Part of a small language model's weights.
Size: 11 layers, width 576, 7 heads of 64, MLP 1536 GeGLU.
Architecture: rotary positions, tied embeddings, shifted keys, hashed n-gram embeddings, an embedding shortcut, learned residual scales.
Each number is 500 + 25 x the weight over its row's rms, rounded and kept within 0 to 999. Layers, rows and columns count from 0. Numbers have three digits each. The size before them is the row's rms in percent of the matrix's.

# layer 7 MLP up, 1536x576, rms 0.0521, rows 1376-1469, columns 432-479
095:542493502510535482492501495529542520489484503492473466512534494454487511502532470539552502498523551544505505476484478514527515506518524520528467
097:446517525491494486529447510464508504497484519522501518475467508519522512470532527476492451503495482533473516529451493489491511516505491501482534
100:529523465493488498493502498458527541491501517481501517509501494500532490521530490521493520521481486501477518514462521489511498486489508513527473
106:488473530468485499551495500503507505541476492500530481498494472482531525507509455513511461467545482518482512466506558502471453511488519526500510
099:509531544501508478500497484499502540455550510474497471471476519522512511501554510495518518529492494479502503478520501462515444474490538500456569
102:522505522495460516475510502520520468513462506500509486522540511492480494473487509508491460531486505520488506465530525485495511480515469493520478
102:465544512479495512485507510483475513520508514439490509471497541510502454535432491523509511488445519529485533535447513484569483479502496504545542
104:509454486515493497495444523533552469511496486487424542472496492491485527536515504491490526499506488502490531499551500496470475511528513512537510
102:498504512537552475523500505489532509473511477472452495500486438500525496491526511517561524519522534538498503477576519480497469483480466464452496
098:481516535495520485506540471525494523503475447498460496477517483496532492522500527514478506549545516484489492475509500517450507521476523501463491
098:504498508526487498506476465464450429515479510512470515493502528535550480462484505540502487495532501445505455505510459471470500492490495522521500
099:485488547506489530476538517477461514513470486494509505508521531433465479529461540431520525514532526511533511518554492469519527497550513473535540
099:489475476532521492533529501508490510502485419526463499488463460495525480479492469498521455516525510447475500493500483507532489499551504499520476
094:498489515492527540472456453531513514463487512493482449533492437466531492522515521522524520508506507509461490514528495458510520497498476505501550
088:511458482484499499497459468529544511482526488489474499503468495511469529510506470471526455507497537515472520528510538518527504479488539488534529
099:521489527521475510478513476528481474536537501487430479484518535475512489489541478482515497487516516510492495480502536495530513488505529503476530
091:509460419504472498479477520512541540545512475544481524476496556482533477510481478496465484469492534476485514492470472503473554483488460546495496
103:477482499496511466533553511485530461518542480539525486508517542521497501474509512489531504515511517471494456463493480513536506472519539532439503
100:452518542472535505502510502540488491515517493538507450532483527511478494518509452500514529506489512482510521491491499473495509456507475490525507
101:477488531487522517482486533515449477510486470477526531510521497481456461491485528509495519469511508484540524526529490503512549501450521522536498
094:482519504474457507497505504513504533470501490478544535475500463526525487488492490506516499512496501501452524508439471469517526536534496515546489
098:488552528524494506521499522493508505514499526531490523500505508532496499479534526514486515507494575541498471451528480491505491524524532508443515
102:486514490496508518497492488531467462476467493519511520485520481526531499485526460495539548496469508477474496535502496460488464501529526473525568
103:479479463490556504507542504522501525458478503488499497469538496490521459497493503491510471473508490492520525562527508516516532452453521477516494
099:464483490515527482505513510512520492497534504512486476483495466510500508468487490482461475502437474529507480490494492534488506469492535509493497
099:508508495517491519527496514528518504507501511496504496514493493454475505468490457481529513472484525456571503493511504490492522484478547525538481
091:505468497473516505519505474501495526523523473506538510493437448506455474455506501485531494496545526539486454486457534474517505493473532498500470
104:516506494478519517507484511441485490486496541461512482468484517498491518539481511474491500488523525515503473510485504505522546504440522452534442
100:522492525527489515488478517503505487535497496498532519478535497508497494483513452493538511469515507540478495505454513487507516540508491487536517
114:551486502521506506540518509468533446487497471472530480487541500504480518501519504507503459476501483453517497477501507506491542477547473481497470
102:512494515501467513529477484498510485489502504499533451496490550508529522548536496527468493511522504560506503477511560483491499497518494446517562
102:467506465489509504518491499494509505535492502488481554509481477495460431486500506491524498533491523529468517505504514501452521502516506531536477
096:481479513530505482480519541473560517501473497470504529481543440489547508551493483530504525449509473456505517463492456516457515490476466554520518
094:469535454478503492539480500494529529479495466533479512531480500516489531578469486503493457468543488496551521505460486452515515536513502466490521
101:507498485437463485517526512496550500506496522546470502476522478496475488498505546470507470526542513472481537502468496486541478494512529486450483
098:524480515493519467531523495468476463529495528481514523496518545545523455511466494523476411474493501533497520493519496531508461531488473492480531
094:511463463492504472506535549499491478511566546523481534471462497511517496516490521526473498521518511507514486453543502459537501503456464524489484
098:502510476456530480473529548464500534555541505489470501474454511523517498490504509481521545498550475513505474474475500483446547520486523504494478
104:489540512490487550505508487509523535516434521539465456506494510483496492523514482484511516472523505463509480497497531521525509522451507474467438
100:521477504489481460515518502497466477518497458492490519501489511486453484518525505540499519530487516545522538536517504535508565431487483516489501
097:501527496541491502493547509511471493494507543468506453486520472522519508482499531466504545492454489484484446506520521488471509528498510541537551
096:499528477467477513501502482530489530488569523493498474487503478523469504487484458466523472544478515456480479460465485528514479527492541520468482
097:478529523493496461485506523516497502496478543534497458490466486496485481491502495531505524479493437533492540534559462502509492518473476521498497
091:564509474461541481467491457503526486441489491473466501514480503519491509511452481490499497494510520519477520476560501528500518447501505508491482
099:511498530454526475491499537442475492505542490471519543515464543504489467528500493521479470508538551462556473471467474515469524475490498492527431
091:475528523484528536557497472515511451487450526497526516538511521509498495514546477506513516523476495488532509523529493512483518477506461479466523
100:474442503480487509448511520521538488489546482497512519500493494518498499469502472494509523530454526453527499490524500487526517507508491518506489
094:474503487501478566529519519457512483497496484506498550512475468491509526491493523527490520499506483436535506491512467479497452507504484577496494
101:524477533482443529466504532511480486500496514476473476457464541523544516538483507507492494528494513495464500520474526503509453521535496510542480
094:479504515490513522568495500496523492497549491512517514533480478494479507519483466506512525490504509487494526523488480479522523503498563462499532
103:467491510531486518526499496515452487505468477503504490475479466516529471494537543478492463499503511509427516515489503540500451495528495488504489
097:523464541512531498521504478480527470491508502503442522475490491495475537488513583533501537533513520508518499509528541477541552506506508514536490
097:530486505538464459511489479524492507473481536493535505501486478524493507511508487497489494473516516521498530507495508461486510492448527490505502
098:478486512478462534502535500518502461487506493499507484484530530470525491514515452499491532487470544475520498546507469544561495494488544474530509
102:508490533499509503520511450472519495495496478491482450511480498519490492517551549464533457479524525485481500534542512538526481492544503521500494
096:530493496458486488527480503501488546556553489477503491524503491510451510492519515504515527516499468475513494493514500496508503482507500493519476
095:523481502456500507462500489492509506489511511519504456533481468503508526495497463469517459525479508498535503467514517508497469506494513496524526
096:517519505487477503511500522512501503480497501522499511482502488469456509484494500491506473515506510500494442517471550525495496526516501488482520
100:482503489553515462432499503525506488529523521560528496492493500465499459457488508531509503516536538497523530457502528507472479518504509475484489
102:473495479504497473549523541477512512513496475487498510529458488462508491483488543530494510537494503515545483483550485525469511524493499472494524
100:518542514525511517487496492467483515493553513521526450516501465502481487505482437480540443512429511457488499475491545458538535487499506490504460
106:508493520462475495525478488526515482461510481475481478506481517502550505505522518455481495543446488505476502543491428506495514474517528520478478
102:513492507496538567537485491487527493471498432463511551497540533496477505561506493528491516472493528481533487503515492465535495485487514490480466
098:498511470477502502501531502525458497459502496500495459523531509498519493460511507478517491527546563513498476523500509499497507489465524464453495
098:513492488476485483502476512550518472530528522476512470485495467504483492513493501506492527491480517530501494479511483520481503489490463541481463
097:528462473532503488491526555489504510509536488463461559446485494548501487477494462461476509511491491528514506499512489540510545506500498469505492
092:473499510522486493468501482534533526514500512464535451519487462505480497489506541485539500508496533502497498535498492517521478492466443497526504
104:504504467479513487476487512442513514504540481514519479505517498470508531524524487514486503541500516509493505516443495528494501462483522490499515
099:517487491505493483536449496507503461492522488487492488498504482518478545508528488488512468485460474488501495521489467516493519455516491527534538
093:525508499501475500481468487462487502527477505489531497456521549527540509522458495474497496487503528475540470468480505519463522511475518503495482
104:515448547509498489511471538471540492539453480515480522495500512470499504488536512488503482504492479498499499499481511453476516483470497504455496
097:517486550466541466505493501510543493484489511488492501480499512512501477485504499507514556474460489462520545486487494508543487544487490469507490
103:497481479492503484508495476509487499528496507482476529513512500549451501516471519479502553488510485498494483527503449493520473481481469496458506
097:446488475508535472453517486517498518492524530438507450504468508525479491451556452499483511487498508521464472491444502503518505484521544514481520
092:511484535502522479512489494535551526517503522535481541479498485506529468510532474526477487465507538499495520518509467521500474488537495493523532
095:477507486492499509475481512495488500492524465523502470438470481492427476491501484544540530480511460481526536496538509486520542522516491472493482
099:493474553560486513527545495525498492543507492545473501468520569481526515466524501478526507512488486493515521449469494504452494494499511510507529
093:445464494509470482482448512490506520496514517492477466485541456491491527506469529533446515481529546501523496505475502485518556544481443540510523
099:489505481480510481440539498514481517474530511488505464489467497495445465537520503485529490542486520471489474495488502485478508478498505528485503
094:502476513475474487501489474483548469487528512507495502507512434486471467510499520485514509476534455466495484537537499492509501476508479491494500
105:501489519460537461498524484496517558500534516490564496487491502506509537535485486484508464487536480490490547541505488479520451468523490473462503
107:461504496473478502477518461479469474469513467510489461465517505482531494483449467505508489494500467462516452535536531554497489515509499509480486
096:501466513496488512506509548484488478477521539493509525494514489517454465502532510493517476496504534464515501510491540527531488493500503488495495
100:547515516508506457499538504537491490484470467513510452479479491501514480529507532507485512484515494482449497527510484528463466498524501480534507
097:428525506522533486517477494487492537484519551472502528514490449497482456499481494542468483491477505507468529523503524522458514489513498528479524
108:506486515502510511515512497484478505513482459471496515517523494540511512552533526502518509491538508501423486486475483497550508531508494543468526
092:521511485486546511536536466510464528431505469521475502517511515490505496485502503505486536480534550462505484485513489486501508499502460456519488
098:484500538550511495474489534453519513531480489526518500543488511540521519491541454499480484490506490509457468460513470500467459523515478468482501
095:501478523475431487523480514472472524510513532489503510482510499506507511509493524500488470537511527490440513496459519495484510544477485550490496
092:494503500501490482503475484505512542527510488511510516467457488496465473494503523522488498480485476518494585531507548503528483484519506529487514
107:508482493536475502500524537514505518492528482525518475480481512515440517526539509484472487478502496499560528483486454536514509462512516500503518
095:540482467479458472548464502524527531492505470487539489529474501525459523475519486486492452470473492551508505494560508517482523515495569473509523
108:456483518498496463532508524487476509514485478522518521503496486505541531504548531538537479507507510468468505501472516539531479514506520551528454
120:502509510504520534495543492542504481481510482527476468473498553475483501537493480508541510556536469484480540544486492492484499473521514455495525
# layer 7 MLP down (transposed), 1536x576, rms 0.0456, rows 1376-1469, columns 432-479
098:474494494505472526523514506531511473472491474520511498461541489496465469530527489468512475497489548514535506525513514487519520454498499517474499
100:480511464555522479491515461528547504518530494504526471493531493480518487483516491514513544515468455505513475496466500509473496502497500483507497
104:487482482553518521481504538469519476487495483527552501528536513488469495476523488507489484525521497486529510486529494507532453511513457478493515
108:480530459507552499511505528524516523476485479485484525491495482536467470488504511476522511493477499522461500516526521467497492496514490486479523
099:562498483509490508542521535524445503503482473525518484513491520518498489498455529517464459504526496523518491494509492498447472495509507503503451
105:499525524479494461503521520458551503493502492521488526503530528482505542494462494493514503480485520479516525445511541522474517499457533479449469
100:463474517485496484536523472443506527496477527504484498470496471477501507457492515487517505478508483483500519509533502523551456500502537459465533
102:502488514533533508496513505509542503515494501476535467490519516506508509480510520487530465506494523518514537478508517532497461514531479493460465
102:512483514506534551504526517488504527510533472510449450546468507508480469509496486490474511499520507498457490493566489502487499481475490488466519
098:469503508527493502504475496463500491524463556498492527555505459532498499518499505477553528533555518540496493480457496529499506535468487508504518
099:491483467556512494531514483492462516479505481511487487503494512517489540484499495459521521558487483493486492516496523461488544477499540492503484
099:521500433496469435485488523466552517501490528534481561504476522476490499536481461514482510485524483521516497496486548507522476484511469514498504
099:499486500499519514472533509498467534557518490511527476463548551503508491503473489538487497532512517508498469483483485486520500524543537534521540
093:506533517522467482504472498497496507528491483484525489478461461525500473559513462416524518433479497500501549547492538503515525503517504506521463
090:481479520524479459470520501469501506508482514515498514503524511460500478428540550511499519507543484480494500476507497481511472519516545492518525
100:482537486549517469530543482481518520474522462526511469524540533509487476468498511513490518510498523522449514522462428475517530511532546483498501
094:500509492510484531423499477455486534511487525476515482534507475528505505514464506497480506496506467522512499462507515498540464516533452471533513
108:524540474477506556497484496467486472511489517552496543516486519509474505521534456497491510515510452488463503497545472532510500546556475520466516
103:518465483509497522538481484511535481481495477468493534470463499522545549509490479482479470468498470507492496477502517495510498516514508474487455
103:510522509438536510498487509503509470490511500525527438510523517510495511499500464493493487544470510506507534502518538516510455539488456507491490
093:508546500526512521501478512470545498497478497499488477520519517503497494475534492465475542474481482484502505509534482512481537452484492509487470
101:518487525525483474494523519509479493485518466496522487484492519444541514520456506493505547532500478524466471471537470523490506470459469483561518
102:478499518491501520489521504519495494502493471487518478467525449470515513517498463482516483522513434543479475451517470485484526502496479514489499
101:520463542524533472490484487494497529477473442513520487513521473475490509493497482477517520524470448525500507530502517461496498527512511504566563
100:500478507456489557510448475496487470457439514485559514528517505469502491534496511548471505530514485486514478533497509457527515421443513525488481
098:544522505504514466490461514478513469479496519481487502492483501486489496511499475526526487522496467536495468486519483410532484527510482518480504
093:519483483556446484483470515470496435485474518459547506437537551508484500517489497507535507521479506503536507523521479493495524465507447440432511
100:503489482510492472519506468504490535509488463474484538506505491481536519507527494464571485500494480483489470468492506496482495477496459462524487
100:488459470504496470494519509521544507502509519513460491461489529505529509474502505482515493542493502512489493541486493505502486484510505493519522
106:502479523488542506507509506497494472498495507495491505477509528519434508512477468523500511493507487470512537523518457509515528489510498477490484
104:501491485521528465459516480525541513490530502529482499505463480520552439511514515532484487540495533484513483470529474501467507459507486521471540
101:492469527499548513487498518456512511505490533462474505501532493506488484468495491497489503479497430504509514518507520515492504538484515483568523
095:501502483513463489497534508484497507560499506521529541473431507500506471476490497513568512551500507490509494510460529473508485451524464469481492
098:487466518474515518484545491475482520520479477556506468482496504489446497532491498482452524449484500538482451520501493500505470491437486504479483
100:449510520462487511498496514513543511548502532489462549515494490537481512530516523521491475512513525504485476502470518498529498471499530464548498
101:486515510473578423517519429520468493468509500431490471506495515520482480486474543459511534522517534493455496501496506467499521479477544483517509
095:467506522537524473479479497524515519544497509490497509543565525495518471478501463480506516504513498468470533546504529484505506523466485499506502
099:481492520545473490513501477484525490525508485501513525470471478511540522457475496525455519469509490504533556525493490477521506521530536506471481
102:526433471493481500498470501480523513549507504478501528458512505500492478496456465515505495471453534512541518498435502528458507497510481493476486
100:494517499521528513454494531459459537472508492542529539474455481505474509502529489485536488507522498513515511489544503470482505522503498524453470
096:473504542526488475504506488505507536564492504530475483485515472506491478512494512507464483493446532487493482502496502492494511525501524527533503
098:543489495555439504517499491500512505522493469554517511513530523534533502530521517492472481465472434510470471473479504477449524493488514483551466
098:507479473502498490478498490500510515489522512489464505473496528452525507453518539556504511505515505469516465498453488514515509474526527488506496
094:497454481467473480469483528504477485493488479500502484475522552448533490485525531479496458511474518495477495514479535472551513543538531456495480
097:518512485478548486487514477536484492503529483534481516486523517490546502526498484502518454524504526500521479474459489534460471490500510506523513
092:510513466500485482504508595466515530536461522448510502482524481505551522490458513507492495480529488526494543551515498526499458502526532491530452
100:498504493478486506518550476480502529491503454512530491486485520532482441575496512506512480479530481479507518522556484492493474492468530480473513
094:497475497513529453477453517529493534523530532482471478501520494516519524475494483472503490545493486502491492476520481500515507502490498503524483
104:511503503515514539505456505487479495509468520519521507520498468519474493543521492490520507515507475507502553533490498472502502474486546538480436
095:495497504528472540476515533474549438522507489547472449465459529505477503495527509472491484507464515487496497513571482488500500509506464500481506
102:478514498462492488538489539494468411497547498476494515518504486521502507517511534511513499506498530525503461511547520492440522486514531502567489
096:486492512518512462506495479512521494507521499530515506479494485480491502505540526495464509512512537483502474483523518470500509503530507508536490
097:509526489517490505515483519519470526471533491506505484518526497481459489510496483530522505466490508520499513512481521498508482499473470487458468
100:522483516543524496491507504489515483495481522501506484503443461490522497468502539466462515521502461504469530503533496484495485543520439535519521
104:511506487505493512524476492484465538486468531511515531504508498443467501468484500509472497476490492504498527456541459480502515556486499502501500
100:557494469470450506508521540511496515464502467529535518483525527483520480494507511498488471468515504484516466495467496520495467546501497518462532
096:542504489469500489491507476495500499492477498517471510480507508533529467556475516544518467473498515499520529531485471478487514507495453503459499
094:527501450473532503494516519482521506492565482489460510542479504502500515506521500511475498527465488511489499505454489497471528470480463520503524
100:470496469488504474446443492475539517547514529488482565461501512488442516507493464478489474496504497498523510484532492475507481506504472459505499
101:440533520467513490475507495484496512495515494511518514504503498502468477445470465517434521503523543461554494488520511510474529488498509477506461
101:528457495520468512501482513494461510481493491434498511494543528518552492513526504534504481486515497501486515504519509503540504548484467539498495
106:475498497528480543476539488500478469512512510517574490481523498465518510476450476479497535456523474485521493500520492515473496474486489493500490
099:538488502507499473502520500505454485534481500488549475497517513534486460473525487508481513545508477478487515454522490518499486482503475533504508
100:468475530488507522491484516511486466456541523520503532492480489511523468502490508512559483508446480501437468523474466472498496477504538523467539
098:467500466522506516480473480513463495482498480496496486516530479485494486533525489487490543493506526509490499533490539506522495479537489518506504
097:504463514486528498475513483508486491530503514513460480509491543512475497488510509524473478509503532513503525508499515502531476536550489518547488
094:502511498534486512498495534505504489466502520493506505463535510483500534513507531486545550520490513488491501478548546502506491476516488506488506
105:534524471518545509475487491511520480572493494501529497482533472520529539492476543477511476498497517484480547517529496526506504514535533506467460
099:501501515479546510489561503509505504475472468498502505479499485599537450499468471522514532494487496464518532475489468525482528500517469481498482
092:466462471473531494472533497533478511474491530501499504494529504527493494533518453507533478551530466489516538419497525500475500538508479500472521
104:505504498496523501520511546525490538505517513460473474493492486509484472499552475518476486464477513485462510519471462546534515539504495485519491
098:555466500523499484512441471516485508471524509439490455505466502475493484530494487554461505490504478503510497511509503481502497504448501519502500
102:485521505483531492445522486531511500490453453518497485494496513450489502443495503494516525476506489529544532507524519485501530504488480483474502
098:531458483516543458484482521495516543505487474478486500496447494491553522531464505475508484496503468516498522529519489498534486518477457530466526
092:512499540472511532505481508520495496510452527486487488484518517482430493464474563501477511559521500456471543524497546475511556480485505461487465
095:503530498471480546497522511540528522484513525496484522479482491472536507542498494485469517518502485519498514483447491518553486456529489465487512
100:504513524478540501503481492498513514491518489519464487511509518498519502531563482527542478479521481470460490449500505519507457540495528507516531
095:506545498513505497498532508510503546498526521523508544472517535503477530509491528480490472503504502496525453515463503512522444482503520552490484
103:497522495508488477487500489497521505504495514532508496453489496502486538447455538454505461517512537509476486499504504485486509468522509511497492
095:518511559472536518512477467447485478499510504532527557487489514532518561505499496507496480482446493464487513522466526506501508553500498496517471
105:499493537510516476528532487490520488496481516513542498437539536492530516513527515499509518545492472478525511489462483459479537503517470503489515
102:516496507512479463504531508521496467507467487486488470445498504485492477462527473464498490512551475499560472504502542538481524487467478506487502
096:523498492520540527467488537467539542476512518473516476510526477463475459509521519487524529532537488524484555542528524505497494506453455505485488
099:478480474461530493455498484478498539512538514481490521454488540485463523497532451521476497508494540449494471479473504567482461504535527496497508
098:508498472528548474482471553509511533518462519484520549526471521521575524509514483506547502521485502487521506545525507539555510510497483456493481
100:480456496522506498496555521497522473517498521527491541489489549492501531524476487544472498478533467485503483536536512503491533497505536516519522
093:510520515527506495490524495492482511467503519498498440484491513483538497510502521535500508483515497504483515536495496503500498494507500498470515
100:465486472489464474491522498522480507528496523494498542493497487484493521493503535552492514565525495526511475501530516477515521463462507483467496
097:555512516501499495473478507500482519531475483503494548480468558467472486492504498504510515503502512485536478522476543503540499508490519479507472
094:476513558524488507494448520501525500518510497480537508494534520496534506482507505515536536513520527490519498532551509423502502474472515501483510
105:461491490515463486520498515474502459562491479490508477517508470542477489512478456480496518435477460478495489498469489505496489512492458498532466
096:492503558479501495506571472502497505501502522531472476505497455548473464480504508528500557513492491472512527521471509444466496469458510450501518
103:504455509468498468505486485526508493468546482537433505471484456504467475500485485488496484501497507477517505467505505469532490525490500478496514
108:481488508495468478494512544476481498491514518505511498489529540472521454502518515489495518526515472509530538512554463481480523498474466469497521
# layer 7 MLP gate, 1536x576, rms 0.0484, rows 1377-1470, columns 432-479
103:506508493540505532495557502502501497516475489478534495536523493485497443520497469505498523484501498466555477493501492488463568436480495493541528
098:493526500500442509496519543519485485495498509482531526510438489508468499525467471494487506463460552539512487520519493525513513525491462552519510
109:521512478533510488498490497469494552458464520536470513522512474554507485498494482506514512513466513503491498480498514508504497500511471456460475
100:504464498491502493483506517477505501508492469499467474499503520476450514499497529481518464494463483499469492496527497497498554470453482482495523
101:481463469478510503512482527495501511533535482466462467497470524511497483506537497507548504486504465497516467483518548477509474555500499502510500
099:487464492511498549508471470523474496474480477515494499502459461496463468519515526470513523521511521489495469498518486460488522555483459514483471
102:457519493487506520489509570505494490470512534459471515510517497498471490513530491511490487532484479489474523509489546480483455486493511503491483
098:495461499485508532485498464503463502472496499515483507537486500436501524480518505531518510566497443486453486508543490465479516538511494524472507
096:501521434553506509502516531480525516523518490497486488460514474567534479512463499463476473467495503506533494486470506497480486515497510493528475
097:501457444497497470530543523558481481533511498529500528480542493483532497514500495502532490515548498494507518502488526494539542516521503516455539
099:482513513520490461498480487547504484473513497470485467481533474499541495478527510494479437426511490476511512466477510515522516480532528509495444
098:493443490534483475544495465519515469530492467515523518470495472470545511474508491484507443482518513496520513516484516497500521494546527464528495
092:486502522481489545517510494513501493512455465464523500477484452511472540538473490484490432517458496479493534514487511491544505483462539501507512
092:454483521515493493493484536493502520474494505556496484549469509517472544515505481500480515522529578532487480473510516474490490505526484486545538
101:509472509485464500515499508527508475518537476499480505537477493518487534515466524520512508503475522494572462409484510470500490491492460528510493
096:464508483502562517544543528505506530440500482523469472471503451507499497505513515458501468518527513513505521558449471446553476440531481515474490
101:518500531484521538463486511491507505475489529476460507522485498550513496485549470486535446478458504488498528522482511480466486492489514483475515
104:478526518552536511472548536505465507518551516519500516506531519460472447493487473497504534557470498472530516503556500498476549496495489546508518
105:518469510480509477524481503558472487499485496494530499482503507471463501511490490493518484537539490462507459506516511506508505461502510473479513
097:521494480498520504488473469524512524483536523504520556495545548539497491490490512508495502473504488452495550490503522511523489452494522485519506
100:517485497526502541469516550510472519502474506491473467529519459536499526449477474467518525509454523478474496493491512508488510541443495511508450
098:454508518515520557495487549517502479522510502484493519474514500531508480502528474543490474515479515501469468494469462515520497522463489511520509
101:494495491509541458518492513507477500464538512506523514493504466516516503485504509522532461532525537478539511451492529499505509507481486548506490
098:483466533488510544496475491532476529507496495545469471546535520493493510484497486512544508512498452500544494492485472467467511494480473489477500
098:525492504485498511483472528517503520492491517487474497549532482494495520538494415462579520543503519508527516504526524541513513492512556506511520
095:560518490556479505527478491426450513515518538508489514516516482528515530483518534547505518477452518488533527485517500505456496459471519514523496
099:485452525506477546517492497469514493481510529498499496518463473509504463508539494502534479500474502491522492533476491473494506511509493461501547
102:536482527536499500511499461452486486504525470500497499522454503516483485497517485538481494500468522481503526482466513493491486506513532494538503
103:468485483498499539489462503536508493464525475495486508525483484488558479528477444491508508506474497536502496489512494489529452482475516501462527
104:515521495495499475489511511476476513495511469488486504521522491504471486484499472460481474485480490477499508481436496521532490478523509544523496
100:468477519493460468565502484496485493499521467494485497476483526481504499491499524514523507514493505494451515509476528492521468468452509529467461
097:531457504527500492525534502500462526499491482471519490515508498489501441497474524537498542486481498466521502503496467509468519508529512538520487
099:461498479542503514506473483444445533482491501478512516507500495445472441505507435457497492455496439481531510524495480467484492475477430522477499
098:478525500513509479510517475496475486524471496489457484541485490481509513465528524495530523489495466502449517524488503511486475486539502553473495
094:483500525466461584550507491520490480491477510527501523474505485472483511498491478523495535509478496486533504480570496459546484456542531500532494
096:445499485525484494464468499517521454534509497537525478484564526539519477519489446490503431456470505460489533512521475474484493528510450527502525
101:464509497496515497533510515523519505468516485513498504521521490496505493485455542496489495489495479498512546530474534486505512510478551477487503
104:501524518456485520529539528471450523497492495498516456502516504500483514510521528438542496520510514484456476481506486523529505503467514463489473
101:516519494515487488483524527531505542467463495453541479464503513467519527501523501486521511544493468460524516501541544483489495496517522524507484
095:494432481486506501498465467499495489474471507523476503484478538477536509473544500535510507455489468512523519505515464494508461479517517489508490
097:541516521488491498515498476506463488452472459516454479480486502524514478561475493463518486507472456483514488533490464505504485489476519508473464
098:486461474544539497464514526511447540519506531516527502490495494492539487483524458542521501485482539463466505486512479520548502483534491509469485
095:518494490517519495520515492478517465478513473489473526460466553501482513531523488465507456494469506454542458514505498467490498484475504478516469
093:464501509475480530492469535530471474465520505467504514520469499517499486529537461492506461571516572438531465479483452495494509459477477508517516
094:523464557477522536498507535478534497468473517503454475478488514550486525512455509488489512517495509523492559505534492504511439455520458508454510
098:478518470497514499500467464558552518525490513482523476478507509477503495494474485476488489512497507485485460527553549474484464488518488531536496
101:500473471507485468486483483497509526495513512526533523503436503485493473461507554508511457540527503482536504484515476473512473524454477495528519
103:511489459475512538486493469525489475545534519414461512451537497537482484519484480532496541485475505501495521507521502488530517491511466498463512
095:492472475494479520491515489478558524472473472472509495473512466500506548515479481501516521494524512524514488545528495491522499453495482512552539
103:516466555501545483463504500518498481538525540535478480495473493493517490496514485533548513492473479473496560485518492462503553454512524518526488
101:481527477538479513478501530517491503545490502534495494545504476506476470485503505510490486492465503516450549481513509500506513454524474528520510
099:472488505502500568439537493444485505477519517506470508501495507483513483556496511503525444471496523503469482497472474472514516515475507523485488
102:489486515493485553538494480517482478483475526503483475553506484490527506523510506484558534455490532556531528529540467520489499469502505447531477
103:458457520484496497488485512509515478509524540477497533449500519500490519542492520485479502541506486459537505488492517497466502516490505491506508
101:494492532500513541497510533462483491507496500474540510536522485420418500512560510468524503522508524448534490485531550470520544438497514460498506
098:497540504495482510486536473494458453509556475531495496512472526492497473478498489501491474540490464486518471465499458475543461505484429525540501
095:531501477516501512491480487498528485477488477478477488502505499526500530496503517537480505475477538508515485510507486514471494489450458537478480
102:476518488528555509478485542525530513480521558442488469479481538474509517525527510464490469502499503537488535497504573501453472500538512499502557
101:481472497548489519523563485526513529518533499494464494480491496491478547566554482482500483523501517490489484505517490510529505547484479513513462
102:471514495476480504510522495522517520492478495497511505464463488467516499471555483493524460521514489451442501503504499501574440504495532482521505
097:516513542452455540527476506520488491485516496512495486494463484507488519505517529491511549488495530495515468501522469448504525551494517503501529
100:463503508520511514519478502504495493483484486477499536482502548532477499541469473434507502503506470500510525542510481504516511491450497492524480
099:479486488501481485490486520519509517512471496470499520497498481504511541558523465509487549518477503482512517495480496555488502524486468477503505
099:447514554469501563436499540497484498494480523486463495458469498508479521495490506513490494524497524493506461508480502516472517477499466523481503
093:494503498512548503509537571506521462528537466521467489536494480488461501443497509488484491510485513528534533473486514488493514495482528536508552
098:517511507498493524485489517524489477474498563523556463484510482495515485513538528541560524514476483443506509501485479477497472520503513499540484
102:540516497491489526483496501479514539497493464544509498469460499481492492527504491528483479517511497536486564513530496505551490483548513492554474
102:534478488447530519544446531515517510496518484500471507521497477465484519501522509533506520462511472455492464510527448454513444483541508489503540
095:460472487478531548504512488514488517496553492457499490471526489491519491506546526529510459528504511493504517485518517512530525510529516475503461
102:489549494513509477479499508500547510512494555487458471547490489493514486467496497512477510487483487475502554445546504470507513552530478521519496
102:480497451486498516504513481470493515528483522491490486558466458525452461461512490485435512494469535502519482520512434487503515463471559533517522
100:460536485531495524512514499517537516478454495474508449542519476473468522510476485450487494494495512455534511517536473524527516467482487480472500
096:523481509486546508556532509506511485462445504466457496532501501515499491516544526529501538474469503481477491511514492482489519486468464486557532
095:538518490501565457489473474488529502495560481483480523474507505479528515497467497498523508511487525521485489482494495472467479501532508530538497
097:511517505544494515526446535520504471504488484488489521516464489488454469514505502471474494473486472492538510517505509507471551495484474549522515
096:512486492534513521527518513512518502520493472459493543505502474486503481534516526514504509447461517446510523503484497495477504525512519540525475
098:496525497522509496505508527497507477465516491524453495498502523487498456489495472497543532496508494532490490481513557521563532431490485494451475
100:506477474537504523507479512518475495472524497547513535471492474471487529503484524522468508506513501486526539503502513516515515512517498540463483
099:488493531484513502530484497492520484514462496519512505495445494530534524495513540534561479483485518528529475514489533505506501475515473521512450
098:466510535491502502515461515496491499532475483464546525495483481535462542505534465494509493522506502456496485479488475521496444521494478534525533
097:486470502485485501483486516513497530531485541504460471482490495481495498500532480485517495511477482499516521475476490458497511482459498497511481
094:544537492519521477455502527496495505503456508508544474481501534521469496461477520477535540517493525513488491515494516491508479483456485520509507
099:508513452532509517503542493509539478523507503513459509513498494507514523512475467474498476527526538521486493456522483465511506479510469513512473
101:493539498515521504481481541504528514512515520533513481534480483492490508477500488510461463540467473465433513495500500479487510517535502541513502
099:491489482486552507513494530497498509480502465502514474512485513507494524562520522495484539520484516456479497448518500478538521499487456539506474
100:522519516556524520515528501523506510512451499484497445489476486508520506549498500488474543455420497492471505528512518500524469516493520516486510
098:501458473496515475489497445480489489515528452497474522514462497457492483502515474490512461507493512477540485503493495527527494495552512495492481
099:476527454528512522554505482502499490508458481515510511558476458539486462533506509526507463442522492511476484494559500499484475458515496482491503
095:498490473526458540524500492516473493497466493474507510523456473477501514521522479498485441490518520503510477547506480508446491515483522476511531
105:545461491503499525448488455498522490463471485488441474489470445503514492575520504536519544506519557462506530506525492438508538503463457504551479
095:525507483509515535482515491482503507524478501504479546493467492517519494542502507545522449501480508437471475524498505506462479535481509513480480
099:491461468491491508470470508539469485507505524458479488558511497499522538516487517463511449532486521480521515478506479469512503534490461453491505
102:496496490495482527487480479503502515460460479500505535505463458492485479515525496516499473499479489469496501495539513472540489526500496516506509
104:507504510545492530495466482472534536496480497499498533517495527470497516537546470515488504526532473497500463531519480479484482516476488529478496